Weights of a small GPT-style language model, trained from scratch on English Wikipedia.
Training: a variant of Adam for these matrices, 1210M tokens.
Each number is 128 + 32 x the weight over its row's rms, rounded and kept within 0 to 255. Layers, rows and columns count from 0. The size above them is the row's rms in percent of the matrix's.

# layer 5 MLP down (transposed), 4224x704, rms 0.0236, rows 3031-3069, columns 352-439
size [ 99 113  90  99 101  96  83  98 104  88 106  88  97 105 101 112  98  86 104 104  96 101  87  97  93 100  93  86  99 104 116  90 103 105 107 101 115  97  90]
[[101 155 104 115 122  97 128 136 150 123 114 153 127  70 134 118 140 144 130  95 165 157 185 155 150 125 160  73  84 117 139 126 119 158 109 123 151  72  93 150 111 155 134  92 144 184  97 100 157 148 125 105 111 173 126 162 112 175 109 163 195 105 180 154  79  91  85  78 146 100 137 105 162 104 186 142 123 108 158  80 116 142 194 145 151  63  51 106]
 [112 133 132 125  80 120 117 130 196 131 145 160 147 150 152  89 171 114 108 146 120 126 190 177 149  96 160  87 161  98  82 106  95 120 134 156 177 145 163 137 162 174 220 111 123  60 134 131 147 139 176  24 113 119  87 133 117 112 144 111 146 183 140 159 173 112 111 112  75  92  95 138 122 136  89 140 102 111 136 152 165 127 133 133  81  90 178 168]
 [ 62  85 162 110  79 113 122 119  97 126 123 118  99  64 137 163 143  82 207 119 191 125  63 128  99 100  94 120  58 108 148 128 108 110  79 154 116 127 140 119 149 129 166 143 137 104 117 143 119 177 104 104 120 186 129 129 164 128  95 102 109 142 164  82 144 106 130 153 102 141 128 113 169 144 139  62 141 103 153 101 118 129  92 182 164  97 130 127]
 [143 192 154 137 121 132 140 165  78 198 108  43  93 120 112 161 139 114 131 177 144 114 139  86 115 118 149 111  93 211 147 143  97  70 191 148 149 151  66 153 152 107 117 159 102 123 171 197 171 127 147 115  96  65  51 141 172 152 121 165 122 133 157 134  96 111 141  98  88 142 142 156  94  38 106 101 167 112 126 128 130  97  84 113  71 171 116 165]
 [104 141  82 120  87 110 176  84 138 185 180 137 114 112  94 175 164  55  61 160 147  91 103  88 135 108 165 147 140 188 107 107 160 125 183 113  91 161 104 121 169 124 184 102 138  84 189 110 106  82 154  73 127 158 113 104 115 135 107 151 161 130 145  98 134 125 176  98 161 138 113 177 150 163 146  68 126  83 110 113 119 124 126 139 131 135 118  79]
 [ 61 139 106  85 114 118 135  85 191 178  98 183 120 160  62 163  87 252  81 138  48 123 129 162 118 144 147 134 215 122 133 172 233 139 101  93 110 143 139 117  67 124 126 137 202 149 164 116  94 122  76 131 119 120 148 110 127 127 139 163 126 138 133 109 123 126 126 134  93  80 157  93 142 139 159 137 205 137 145 117 127 163 163 119 166 149 124  82]
 [121 127 182 132 144 114 163 106 128  82 122  83 112 122 126 134 174 175 146 159 126 106 120 128 133 129 190 179  92 126 157 133  57  90 138 174 204 119 167 123 126 149 124 110  95 108 141 171 105 109 143 134 175  88 110 130 154 120 103  79 167 108 108 194 134 154 127 104 138 108 144  99 150 172 120 135 243 168 112 137 111 132 181 152 140 157 119 154]
 [ 52 132 113 153 126 116 131 105 116  76 154 104 123 105 136 118 154 182  35 140 170 173 139 111 114 115 123 128  59 103 113 165  74  98 128 136  96 149  95 183  77 131 138 141 133 208 123 148 149 164  89 145 121  93 100  95 146 128 157  83  25 198 118 148 126 171 107 120 170 103 170 172 109 115  94 160 100 132 149  96 137 146 106 151 106 190 130 144]
 [108 149 157 148 118 140  97 119 111 167 135 127 130 169  62 142 166 172 134  60 131 188 116 130 124  97 127  56 116 128  74 139 114 111 181 131  92 117 123  82 158 142 127 187  99 117 150  85 163 115 172 113 113 128  58 107 145 170 122 125 128 153 165 111 145 125 162  94 194 107 163  91 128 133 153 147  96  50 112 135 101 144 113 121 108 145 173 151]
 [162  97 117 111 120 138 151  92 124 142 128 149 133 194  69 113 195 155 116 156 127 154 128 159 155 102 114 120 124 134 151 122 113  89 140 150  85 101 145 110 120  78 118 173 100 146  47 144 119 140 185 135 122 133 160  92 140 178 203  93 131  94  97 118 110 138  75 121 153 129 108 140 148 181 162 175 133 121 191  79 121 154 121 106 172  91 181 121]
 [194 153  32 161 107  65 129 128 143 170 169  96 157  94 123 171 176 138  54 121 121 188 113 146 134 128 208 155 110  86 135  95  94 169 106 162 130 151 109 114  67 148 160  74  71 141  76 177 132 157 140 189  84 119 120 123 151 138 110  85  53 104 184 167 118  82  93 132 146 147 170 134  56 120 124 132 103 135 114 123  58  96  81 150 157 162 116 185]
 [172  96  78  97 149 216 120 125 136 153 142 173  93 110  92 154 137 103 179 143 174 185 120  89 140  74 106 150 155 108 135  66  97  61  86 136 141 129 104 149 172 112 117 138 122 106 126 107 167 132 117  68  70 126 151 121 135 133 156 146  99 164 147 109 122 184  86 216  84 145 184  88 157  94 115 148 120 109 153 126  88 134 111 195  71  94 108 120]
 [173  88 105 133 144 184 181 127 121 142  69 108 149 125 108  95 171 109 115 127 133 156  74 144 217 144  65 124  94  94  96 108  96 109 158  79 144 138 131 158 127 172 138 123 163  89  96 119 121 145  71  75 163  98 155 163 119 120 155 123  97 150 155 133 140 138 156 119 146 142 113 128  58 109 127 143 131 138 125 171 134 150 121 192 127 172 172 175]
 [127 143  88 134 183 186 112 149  96 157 153 133 109 122 179 138 193 113 169 146  81 101 128 137 114 105  95  94 144 167 193 104  58 115  84 123 147  74 151 167 122 163 100 108 113 123 141 149 122 144 110 143 237 169  84  96 152 109 108 149  63  88 159  61 105 151 140 132 109 130 135 170 161 184 166 170 122 170 120 103 143  93 131  96 126 123 108 175]
 [133 131 144  59 101 193 148 115 112 149  94  84  86 133 115 155 156 108  91 132 193 145 194 112 184  97 175 112 179 129 129 134 113 115 177  96 121  83 121 117 150 116 156 117  98  84 135 176 147 145 126  81 135  98 118 105 131 170 176 186 148  65 165 100 132 107 175 189 155  86 138 142 134 181 107  96  97 107 147 135 156 107 154 140 166 118 125 201]
 [163 156 196 123 149  63  99 140  77  83 136 132 137 189  76 240 174  91 174 120 126 141 134 126 173  73 130 148 130 103 124 156 129 140 132 109 160  84 103 141 148 137 154 144 195 101  89 174 152 100 108 103 173 115 176 135 114  97 156 131 120 124  83 151 110 198 176 137 130 130 129 108  85 144  89  94 109 121 116 154 152  74 105 106 166 104 107 175]
 [ 63  94 128 173 132 180 117 147 156 118  87  84 110 196 153 141 121 210 127 125  79  79 131 118 126 128 103 141 137 102 113  97 147  79 114  87 149 125 139 159  91 134 230 146  96  96 100 165 102  81 191  81  96  84 139  65 115 129 167 178  92 121 136 107  90 136 123  56 103 129  90 102 110  85 120 129 115 109 185 134 106 144 175 130 132 131 124 153]
 [ 95 186 125 159 129 115 163 107 109 165 107 102 140 110 101 101 160 103 189 130 169  95 165 103 121 136  87 134  90 155 149 154  94 105  88 155 116 101 182 158 140 136 105 139 152  75 118 141 174 104 158 125 129 103 101 101 167 116  93 134 106 132 122 132 116 133 189 144 117 153 179 119 149 159 114 163 140  83 128 163 170 110 153 112 120 127 130  90]
 [140  87 171 100  88 108 100 183 147 148 106  96 132 141 122 158 139 122 156 117 112 155 141  57 130 111 166 154 115 197 151 137 124 141 151 126  64 223 141 129 164 146 158 156 142 145 122 144 111 103 145 137 132 203 123 103 139  87 132 189 114 172 166 146 111 152  61  76 160  82  88 218  87 103 100 102  69  79 135 118 121 135 138 152 171 152 151 152]
 [145  88 138 150  80 194  97 142  99 111 164 116 111 125 139 112 157 100 155 149 180 189 117 124  93 123  82 123 130 148 108 144  75 108 164 155  89 132 139 127 161  88 203 146 148 140 102 183 117 158 109 176  95 101 160 108 112 103  89 133 123 101 117 163 137 127 163  93 154 124 156 103  82 147 153 108  98 160 111 133  83  79 122 155 184 138 155 188]
 [ 97  62 134 174 122 107 131 143 152 133 162 106  90 121 118 153 126  81 112 112 156 130  76  83 144 146 151 144 132  91 127 135 126 171 157 131 152 142 102 106 125  94 147  83 124 118 168 119 160 140 148 109 114 152 122 138  94 106 124  91 185 164  75 117  72 112 115  86 114 151  88  99 144 105 109 168 190 107 115 131 153 129  92 115 154 157 118 162]
 [155 171 194 221 102 120 143 141  87 122 164 137  87 130  79 188  87 148 154 212  69 157 121 140 140 187 174 172 152 110 112 131 193 154 132 107 134 105 136 155 177 103  71 164 128 141  74 151 126 161 129 152 122 110 144 121  92 164  96 117 120  90  99 102 127 155 126 136 148 148 113 117 122 154 100  67 123 147 107 120 132  94 165  98 150 169 120 137]
 [199 125 119 121  94 155 178 170 129  75 146 131 186 115 107 115  92 111  52 162 128 191 113 161 169 164 126 101 109 148  91 108 134 102 111 176 164 159 152 127 132 142  88 105 143 121  90 141 134 190 120 103  93 115  98 142 129 108 173  91 160 104 133 141 162 118 143 182  91 150 119 138 122 206 162  92  95 140 128 156 135 108 109  43  89  95 100 173]
 [181 114 108 115 143 157 118 104 103 110 109 151  89 120 163 111 125 149 112 144 206 184 153 136 164 121  82 152 210 133  91  86 159  89 176  86 111  82  69 111 150 158 102 147 101 122 146 124 116  75  90 131 183  95 179 148 126  92 145 113 106 150 188 113 137 209 107  89 116 166  85 164  78 174  89 110 120  96 116 155 120 168 186  96 146  80 153 107]
 [128 130 181 120 118  84  76 111 127 145 172 115 131 118 138 117 162 146 156  74 130 149 134 134 149 109  97 161 162 155 149 136 137 100 106  90 106 112 140  79  93  67  97 191 116 163  94  52 164  50 109 116 103 111 145 167 146  83 141 146 141  85  95 105 106  94 202 154 123 155 113  90 146 100  96 118 135 214 147 182  78 156 151  61 126 178 108 118]
 [103  89 133 137 144 105 148 124  74 149 169  87 145 132 124 180 148 134 204 185 134 137  88 166  93  91 190  75 130 145 177  77 129 104 118 147 111 147 178 144  89 146 144 204 124 166  82 167 124 185 162 128 133  93 128 133 150 125  92  33 114 137 141 115 139 158 149 109  68 193 114 158  93  72  99 135 185 135 117  90 166 148  92 143 120 152  95 121]
 [114 114 140  81 184  86 102 120 136 136  98  94 164 162  94 142 115 123 107 118 104 118 130 182 164  91 106 128 177 132 167 160  89 110  96 137 165  80 165 158 104 145 170 147 108 109 114  60 102  91  79 120 102 131  96  93 108 106 192 123 120 182  69 138 116 105 173  97 125 137 164 140 136 147 134 183 166 119 103 117 174 126 202 114 101 105 140  91]
 [140 151 150 124 128 129 100 138  96 139 168 103 127 153 141 127 166 173 127 163 101 128 149  90 139  92 114 133 140 140 110  57 142 120 102 104 157 141 110 107 125 156 135 158 191 132  99 106 126 151 128 192  79  75 143  93 129  92  98 154 116 162 138 106  91 104 146 111  95  99  76 140 146 119 144 148 140 100 148 167 124  94 160 143 130 164 126 166]
 [134 108 146 146 170 144 151 168 154 124 146 123 143  66 170 132 153 126 132 109  93 130 140  93 121  95 139 111 162  88 142 143 101 137 183 104  99 209 110 171  95 190 111  92 133 138 184  83 160 121 144 179 118 145 140 102 132  52 126 133 120  84 124 155 141 111  88 152  88 127  77  94 149  84 128 120 124  92 157 107 131 128 100 139 126 130 164 164]
 [148 133 127 118 170 128 170  65 126  92 146 139 105 193  86 156 200 158  95 117 126 159 153 174 155 126  77  94 112 141 106 115 125 114 151 119 197 165 122  94 116 163  95  92 132  85 120 146 125 162 118 141 125 172 123 121 120 158 102 170 120 110 189 162  50 146 160  61 130 145 134 103 108 105 101 169  84 126  97 136 121 148 163 155 108 102 140 117]
 [141 161 109 149 117 140 164 110 128 106 129 109  59 102 112 112 144 114  78 159 149  91 129 158  85  94 135 157 112 114 134 119  99 132 130 135 161 151 102 142 116 149 173 156 128  89 103 140 157 156 165 124 175  80 117 106 115 140 116 136 152 129  80 104 166 107 139 123 117 109 160  94 158 107 151 160  63 139 139 109 110 119 107 220  60  76 165 131]
 [172 191 119 151 107 157 115 114 139  95 171 143 124 123 119 137 131 185 185 116  89 147 202 176 144  97 180 120 114 170 175 127 103 131 141 120 113 134 157 145  65  91 128  69  83 154 138 125 217 173 152 136  72 148 142  73 107 144 129 120 139  92 135 156 125 131 139  96  92 151 137 119  99 181 171 142  90 168 103 117 132 107 132  87 153 136 148  97]
 [ 90 136 132 142 141 125 151 149 131 131 127 187 164  97 126  92 147 144 155 226 106  97 128 162 131 175 125  73 132  87  65  94 141 129  79 117 109 145 191 182 115  84 156  90 147  74 108 143 140 144 124 112 123 112  99 144 103 141 151 150 131 172 133 124 159 151 142 172 159  46 137 100 119 117 102  92 102 132 135 167 138  77 166 102  70 120 169 156]
 [134 169 149 123 152 141 166 132 111 153 131 140 115  73 106 110 102 152 103 155 126  76 132 163 142 152  55 125 112 146  83 126 137 148 137 191 149 130  88 125  66 132  51 170  72 115 134 131 134 105  77 173 187 101 105 140 130 162 130  84 108 166 132 103  42 143 107 133 126 144 114 103 156 126 157 120  99 121 103 156 114 115 136 137  96 164 187  77]
 [153 138 182 119 169 111 110  91 142 143 107 111  88 145 166 141 119 187 131 175 101 111 133 100 137  98  89 198  88 134 185  89 186  76  96 107 162 155 115 171 144 143 104 210 181 132  93 119 105 129  80 105 203 150 101 125 146 131 101 157 151 132 143  60 190 106 121   0 106 217 146  89  99  86 145  56 101 190  91 113 104 176  83 172 115 116 132 165]
 [108 122 136 108 124 146 116 128 125 139 154  94 166 137 121 108 200 107 145 128 138 118  96 133 139 153 130 103 147 159 116  65  91 134 180 164 176 146 185  63 121 167 165 161 136 172 133 118 104 121 106 132 137 133  87 140 115  60 106 150 104 128 138 164 112 110 172 101 151 140 139 149  92 126 121 107 125 128 105 115 191 142 117 156 120 110 170 157]
 [104 179 137  79 164  97 133 121  92 100  84 121 153 100 145 136 150 108 115 123  94 101 137 114 126 159 168 129 109  98 123 181 186  75 112  94 111 194 148 160 145 168 166 166 110 147 154 167 177 152 115 110 155 158 125 113 124 111 114 112 106 118  51 103 152 106 101 148 145 142 114 159 135 129 174 107 149 144 144 150 188 129 117 131  95  85 131  71]
 [ 82 154 100 116 129 204 142 171 125 117 112  97 120  96 143 136 128 158 135 142 145 115 115 120 136 157 167 164 149 185 131 122 112 126 114 176 128 152 136  97 164 123  94 127 129  80 139 125 133 178 123 169 118  84 153 133 126 113 105  82  98 127 176  47 122 100 162 127  74 181 146 198  67 101 211 107 168 119 108 142  56 123 165 165 133 139  85 144]
 [131 108 161 152  97 143 100 111 184  92 148 103  90 128 142 141 116 162 175 123 169 120 134 132 162 131 130 101 186 148 107 139 140 104 124 128 161 127 177 114 124 139  99 107 164 124 125 146 110 208 174 150 100 173 121  86  79 124 101 105 126 162 199 134 117 130  85 147 100 137 155 139 104 251  45  80 115 146 165 130 131  58 136 147 109 109  96 104]]
# layer 5 MLP up, 4224x704, rms 0.0254, rows 3032-3070, columns 352-439
size [109  96  98 106  99  85 101 100  93  99  92 100  98 101 109 103  88 101 102 101 100  95 100  98 101 100  91  96 104 109  89 104  99 107 100 107  95  95  98]
[[117 148 132 128  74 166 111 152 119 130 122 142 132  62 176 139 177 231 113 175  66 133 143 109 137  98  84 126 156 111 150 175 102  93 124 157  64 109  96 173 133 138 100 154 110 172 148  78 113 110 167  95 166 121 148 177 125  74 124 135 106  85 122 200 151  89  73  78 171 152 126 157 107  73 136  96  81  78 117 102 161  75 143  69 126 160  84  78]
 [170  99 166 122  88 142 155 140 121 163 110 165 154 173 139 119 132 104 143 168 116 114 164  83  74 119 155 152 162 112 154 145 142 161 138 111 164 142 127 146 146 185 177 139 147 127 127 137 124 140 106 110 147 137 152 127 102  91 157 110 149 136 119 178 128 199  69 155 138  39 101 138 160 121 102  84 136 154 156 158 137  76  92  75 163 135  81 105]
 [121 126 127  73 142 134 173 106 108 130 152 105 146 153 159 158 128 114 102  85 116 147 122 162 156 133 126 112  52 107 115 158 144 123 134 112 121  85 105  68 127 125 151 143 147  98 140 102 125 106 103  84  96 121 157  84 134 122 136 105 119 169  94 133 102  78  74 159 106 179 127 112 139 110 120 126 114 148 114 159 115 125 143 105  99 150  97 123]
 [ 95 126 146 145 184 150 154 122 103 111 132 105 116  72 175 153 141 140 141 147  89  41 175  94  91  92 130  97 115  63 151 137 164 149 122 107 134 168 116 170 173  82 101 155 135 213 108 112 175  96 140 130 152 142 115  92 110  70 119  97  93 163  77 225 140 119 113 159 201 117 177  51 153 138 120 139 141  37 147 112 113 129 136  89 155 152 192 135]
 [150  84 113 141  54 119 127 134 154 160 151 148  84  96 178 128 157 170 123 174 173 104 126 115 127 118  96 118 190 220  80 132 203 102 119 155  96 133 109 141 149 159 108 162 129  98 108  62 150  85 158 120 161  79 104 139 100 110 111 129 129 126 138 128 127 183 106 190 128 114 125 118 151 114 133 132  51 125  97  62 176 124 155  98 105 193 120 170]
 [ 63  95 150 132 148 162 135 118  84 154 126 113 187  90 104 217  91  93 140 132 139 113 128 110 120 136  47 124 110 194 112 115 167 146  64 113  82 140  56 111 141 132  78 149 107 100 144 122 140 143 104 116 135 152 144 151 136 177 189 159 104 146  88 108  86 132  95 157 100 109 166 132 132  65 120 138  20 122 116 161 106 151 152  62 120 170 142 108]
 [121 132 130  98 127 161 102 118 140 173 156 145 167 137 138 144  91 117 131 121 126 100 105  83  93 141  88 143 126 137  91 104 159 122  86 141 101 118 113 126 164  98  66 150 142  78  64 174 123 180  87 128 105 114  74 130 113 115 163 226 146 132 121 203 135 127 149 157 160 169 130 101  87 124 105 102 160 153 113 147 135 118 148 113 161 126 141  88]
 [156 164 132  95 180 124 196 182 187 128 139 139 212  93  91 166 149 119 146 112 144 101 143 126 178 104 153 145 144 135 142 174 157  91 141 142 149 113 125 118 112 116 163 172 131 170 180 152  93 133 135 137 128 175  85 135 123 137 118 134  94 112 106 168 122 118 205 124  51  92 174  75 104 108 148  93 150 127 132 105 154 172 134 102 141 112 102 137]
 [139 132  93 144 138 161 132 112 142 154 100  97  94 129 156 105 137 115 151 164 164  89  98 127 143 115 102 213 135 146 141 173 123 153 142  70 110 145 125  96 140 168 138 118 122 126 116 137  99  95  78 121 137 155 146 134 114  26 101 150  81 108 131  88 137 164 149 158 141  78 103 117 108 139 152 103 176  53  69 127 122 121  92 128 149 120 111 159]
 [139 122 134 185  78 126 144 127 233 121 116 138 114  95  85 141  90 136 123  93 156 103 119 180 157 100 140  99 140 135 129 124 148 158 155  63 153 133 116 150 101  95 126 134 134 158 132  72 123 111 147 126 116 126 131  95 114 136 153  93 133  93 119 195 123 178  76 106  61  83 131 169 147 135 154 150  60 119  91 121 149 165 129 109 183 133  62 155]
 [135 172 149 139 104 126  98 107 140  94 103 114 112  98 196 145 167 167 184 107 110 175 176 120 137 134 118  96 115 148 113 125 125 138 152 147 128 120  79  68 108 162 130 118 210 139 129  90 111  62 106 124 139 125 118 103 164 112  65 101 119 116 125 142  80 131 155 139 150 148 106 115 182 128 169 110 127 112 164 136 150  98 145  87 173 113  76 105]
 [ 76  93 199 198 156 185 105  90 145  82 110 138 174 145 100 155 169 175 130 138 157 163 152  63 144 168 106  83 157 134 113 124 231 119 149 134  85 152 160 150 158 129  72 117 128 176 120 111 123 113 146  66 120 168 117 130 109 161 156 136 162 134 116 135  91 107 127 100  82 122 172 167 129 137 153 120  39  63 129 155 104  52 117 144 140 118 130 129]
 [101 173 158 141 150 109 153 183  73 147 113 194  97 102 147 144 148 139 132 124 127 127 104 100  95 137  78  76 164 132 159 181 145 101 139 134 117 151 136 128 120 140  98  98 100 148 103 124 132 120 125 125 196 132 149 135 117  97 120 125 144 168  97 143  99 128 125  79 181 110  90  77 171  99 128 150 101  95 115 129  66  81 127 147 100 107  81 190]
 [104  92 110 115  90 113 129 112 147 163 125 129 138  62  92 113 113 137 147  98 136 189 128 179 179 144 140 155 162 111 139 109 164 189 144 149  64 170  95 106  93 201 167 166 114 192 113 101 137  49  64 135 100 167 123 142  97 103 107 146  73 154 120 175 133 107 149 129  80 117 138 110  97 129 134 187 139 170 156 122  76 135 199 120 196 197 125 138]
 [115 136 137  42 113 109 137 107 173  95 132 116  98  83 162 163 176 178 169 117 105 172 132 164 133 119 114 103  76 141 123 184 137 147 166 127 166 111 156  89  98 148  94 139 147 121 138 134 106  95 210 140 171 137 115 177 128 155 158 121  75 126 171 151 126 101 102 118 142 162 130 146  96 154 105  66 134 174 116 178 122 121 159  89 105 148 115  48]
 [156 172 156 159 144  96 106 129 111 125 198 116  93 128 111 208 170 157 133 122 166 124 178 178  99 155 104 146 146 141 139 127 131  45 130 140 127 142 154 177 135 123  90 103 147 188 123  93  82 148 121  93 108 142  78 114 177 136  73  99 195 121 164 125  96 164 141 154 124 163 140 109  74  84 130 113 125 112 109 169 125 126 168 106 181 127  56  91]
 [184  73 126  97 126 147 158  95  93 158 148  75 137 123 203 122 152 148 106 122 113 107 139 139 115 157 187 179 155 141 150 140 121 131 135 113 139 143 130 225  92 144 133  84 167 178 200 199  80 127 140 122 120 139 147 136 119 122  88  93 135 100 120 130 104 157 166 104  79  86 146 127 119 171 127 112 139  99 125 112 160 161 123 127 175 130 104 121]
 [152 116  99 168 103 153 138 165 152 138 171 155 208 110 113 129 151  95 133  81 103 129 102 141 180 121 171 140 129 137  78 145  95 180 144 117 148 104  88 105 148 154 157 133 185 167 182  74 139  91 142 100  38 129 107  94 158 130 137 150 110 141 145 131 119 131 130 138 119 187 118 135 143  28 147  95  99  75 108  70 138  82 153 181 149  99 129 120]
 [163 171 121 177 161 122 105 134 157 157 139 205 174 105  97 139 224 171  90 183 122 180 112 147 124 137 127 159  97  89 135 137 138 146 107 139 128 150 169 132 168 144 122 132 112  89 120 153 121  93 112 142 174 133 109 102 109 124  87  99  87 132  68 144 130  88 108  63 138 109 158 187  98 113 163 142 102 119 131 119  87 101 161 152 132 123 114  85]
 [124 120 141  49 169 199 127 166 145 126  83 126 200 164 116 135 134 154 107 119 110 125  88 154 170 124 136 176 107 152 125 131 147 123 113 168 141 164  96 109 100 140 151  91 148  93  93 136  82 137 128 147  83 188 134 161  94 149  69 132  77 108 128 151  47 132 175 134  91 109 106 156 164 135 111 101 163 120  83 141  63  79 139 110 152 162 190 149]
 [ 67 139 143 103 157 176 133 163 172 171 137 150 152 104 193 128 127 101 116 147  88  72 170 191 164 120  92 149  64 119 128 153  99 117 153 112  49 146  61  30  97 156  76  93 139  80 168 171 111  58 205  82 106 113 175 173 161 159  66  66 153 202 124 136 112 184 143 162 121 121 138 199 120 121 115 108 152  76 134 213 155 147  71  80 103  97 110  55]
 [164 118  81 116 142 135 147 161 140 114 168 108 121  39 135 113 136 157 151 113 148 150 125 135  55  81 167 114 160 122  82 157 130 221 120  62  89 142 103 177 142 108  89  85  68 102 132 177 185 132 122 129 146 126 143 133 184 125 179 138 110 190 150 114 172 147 167  83 131 116 176 104 119 124 104  95 128 135 211 151 117 118 187  88 104  99 160 106]
 [154 106  97 146 140 142 107 140 141 182 170 125 124 176  79 139 178 152 139 181 125 179 127 118  64 178 114 114 158 108  87 164 134 134 184 161 164  95  96 112 134  57 132 145 140 114 149 170 122  61 134 122 159 107 129 124 146 150 171 102 156 141 101 140  99 148 120 110 170 199 131 124 126 118 123 140 143 167 124 219 137 123 139 140 128 116  89 182]
 [101 142 140  62 118 178 127  80 171 121 164  94 126 108 154 150 131 153 125 172 152 134 164 114  63 100 127 146  72  75 112 125 147 144 115 147  99 103 146 124 158  51  61 108 108 115 193 111 118 126 167 124  99 155 134 170 105 140 143 120 114 163 139 126 151 107 186 118 121 139 163  81  97  82 135  96 130 130 144 154  84 103  73 113 147 154 158  87]
 [163 150 113 147   6 203 126 154 141 140 154 130 143  77 160 196 161 120 112 107 109 113 107 145 129 119 115 121 145 153  56 167  89 222 177 163 141 107 138 130 149 124 137 131 125  67 140 111 149 110 127 104 124 125 117 115 122 143 146  73 174  93  91  95 139 149 169 146 165 140 108 155  84 105 174  72  99 108 143 160 104 128  99 108 144 177 125  79]
 [128  53 108 116 113 163 148 120 115 126 103 133 159 149  76 125 108 146 147 154 129 165 153 151 145  87  71 155 210 116 111  44 200 130  94 160 109 114 145  92 174 127 146 192 117 171  87 126  97 103 102  69 135 106 169  93 120  81 119 167 161  98 113 165 142 160 189 178 138 177 128 162 119  79 126  96 156 197 111 152  74 115 150  97 121 217 186 176]
 [101 111 115 156  67 137 185 111 182 140 146 116 110 114 139 151 135 142 126 103  64 130 103 170 166 149 109 150 127 168 128 180 141 194 156 156 151 133 118 127 130 134 143  83  82  95 148 125 170 115 159 121 154 138 109 122 131 173 153 102 185  74 100 133  93 122 114 161 150 110 125 177 155 108 133  66 130  88  95 191  89 113 128 145 106 147 131 112]
 [152 157 175  99 118 115 114  73 194 116  82 106 175 142  62 127 163  64 131 127 190  90 114  68 162 129 148  99 209 116 121  78 153 128 119  88  43 138 134 137 168  84 110 153 120  93  77 120  75  92 161 146 143 188  96 100 139 123  86 146  92 128 159 130  80 112 145 103 126 105  72 104 155 119 155 164  96  92 189 137  89  69 101 177 143 123  92 148]
 [159  83 156 143 137 111 170 110 160 120 125  98 149  87 133 106 129 131 117 116 100 146 150 128 174 147 100 122 124 153 133 125 109 188 151 111 153 142  70 143 158 194 130 130 128 154 100 139  97 103 159 104  84 163  90 111  58  87 109 148 100 162 114 125 133 129 108 186 183 116 185 118  73 109 131  98 149 194 103  96  88 171  92 165  88 104 171 152]
 [187 112 106 116  92 146 168 144  96  84 103 142 130 134  98 144 139 123  98 142 136 105 131 153 141 169 124 118 194 147  90 144 107 142 134 192 180 142 113 108 199 213  86 145 166 147 127 108  74 154 155  98  85 118  96 118 147  97 139 210 143  82  68 155 139 165  95 131 113 130 109  66 198  85 124 160 104 111 115  46 135 120 122 123 106 136 164 202]
 [131 100  81  77 146 130 128 132  96 130  83 119  84 162  61  66 151 165 133 134 108  82 115  91  63 105 178 114 153 112 119  83 198 211  84 138 150  68  59  88 188 162  97 130 124 152 131 106 129 126 142 130 161 115 116 141 145 167  79  98 161 134 100 122 100 164 110 124 131 158 133 139 176 102 146 156 119  79 153 136 104 160 131 145 166 154 167 102]
 [150  97  91 149 145 141 155 137 168 130 121 188 142  64 107 132 138 106 136 180  55 150 124 130  82 130 165  77 114  83 105 204 131 104 105 140 135  95  84  96 177 139 169  74 172  99 164 135 101  86 168 131 112 140  99 150 127 117 127 108 115 133  93 185 122 180 187 131  89 137 135  94  53 146 136 124  38 121 223  76 127 138 173  95 126 177  95 118]
 [134 128 133  83 135 181 130 218 179 131 136 146  98 149 105 122  96 158 144 133 118  88 148 116 126 127 136 147 104 150  91 190 150 139 140  92 102 150 133 106 107  82 158 123 104  93 177  67 117 162  92 128 132 149 112 133 147 183 116 117  57 140 118 165 113 134 125 116 127 142 140 117 102 136 132 148  98 104 153 157 129 129  83 131 114 107  80 136]
 [ 98  96 146 108 138 150 174 139 107  97 171 110 137 119 153 118  95 172 169 133 113 190 126 189 205 118 111 113 122 135 124 115 125 123 145 103 167 105 118 140 148 110 137 159 114  95 116 161  82  43 112 105  58  68  82 102 100 123 169 129 144 160 159 123 124 139  87 107  89  88 102 145 159 124 148 111 103 175  50 128 114 128 139 149 133 130 120 137]
 [150 132 145 109  92 147 129 150 143 139 108 120 150 121 125 122 184 147 106 141 145 181 133 150  97 194 163 113 109 181 131 118 126 102 196 138 130 148 124 132 179 102 134 154 211  87  91  77 114 101  68 123  75 125 133 110 141 154 145  90 123 105 137 129 165 141 142  93  82  69  58 140 165 130 183  77 188 165 114 156 142  60 143 144 137 180 165  93]
 [165  92 109 148 136 160 132 114 162 167  74 142 124 137 166 144 114  82 136 124  83  62 179 122 123  99 125 160 107 111 130  95 151  87  81  85 109 171 155 143 104 145 114 138 187  97 138 130 135 144 160 110 144 115 137  97 119 159 176 158  88 183 107 141 161 139 114 113 111 164  80 134  86 121 135 147 149  93 118 169 129 133 143 125 156 131 122 181]
 [132 113 148 172 131 138 161 123 163 117 111 104 133 114 163 143 149 140  98 138 112 124 142  81 142  96 111 136 106 175 131 110 135 140 108 128 131 122  79 170 139  75 166  90 118 199 207 162 145  95 152 124  92 118 141 166 166 154  68 170 104 182 105 131 121 185 116 119 190 129  83 120 150  88 117 163 162 119 131 113  99 182 106  99 147 126 120 142]
 [127  89 128 137  90 128 130 134 123 108 167  79 187 157 137 148 164  94 135  64 125 127 150 140 100 192  89 107 143 149 141 101 161 132 149 145 168 122 125 169 180 134 133 210 131 113  91 106  69  93 113  96 102 108  99 165 109 141 140 111 171  93  96 163 115  50 119 120 126 162 113 189 136 132 151 116 152 180 145  98 109 126 201 130 126 136 157 126]
 [137 109 115 112  97 126 170 193 102 149 182 186  80 157 199 108 144 153 132 150  85  87 162 125 154 143 111  81 125  62 101 130 148 132  84  67  80 129 112  42 149 138 129 157 150 139 103 148 118  72 179 154 176 158 114  88 135 154 136 138 103 133 130 185 101 144  94 144 130  82 153 137  67  87 122 108 165 108 136 173  93 124 127 159 130 176  82 155]]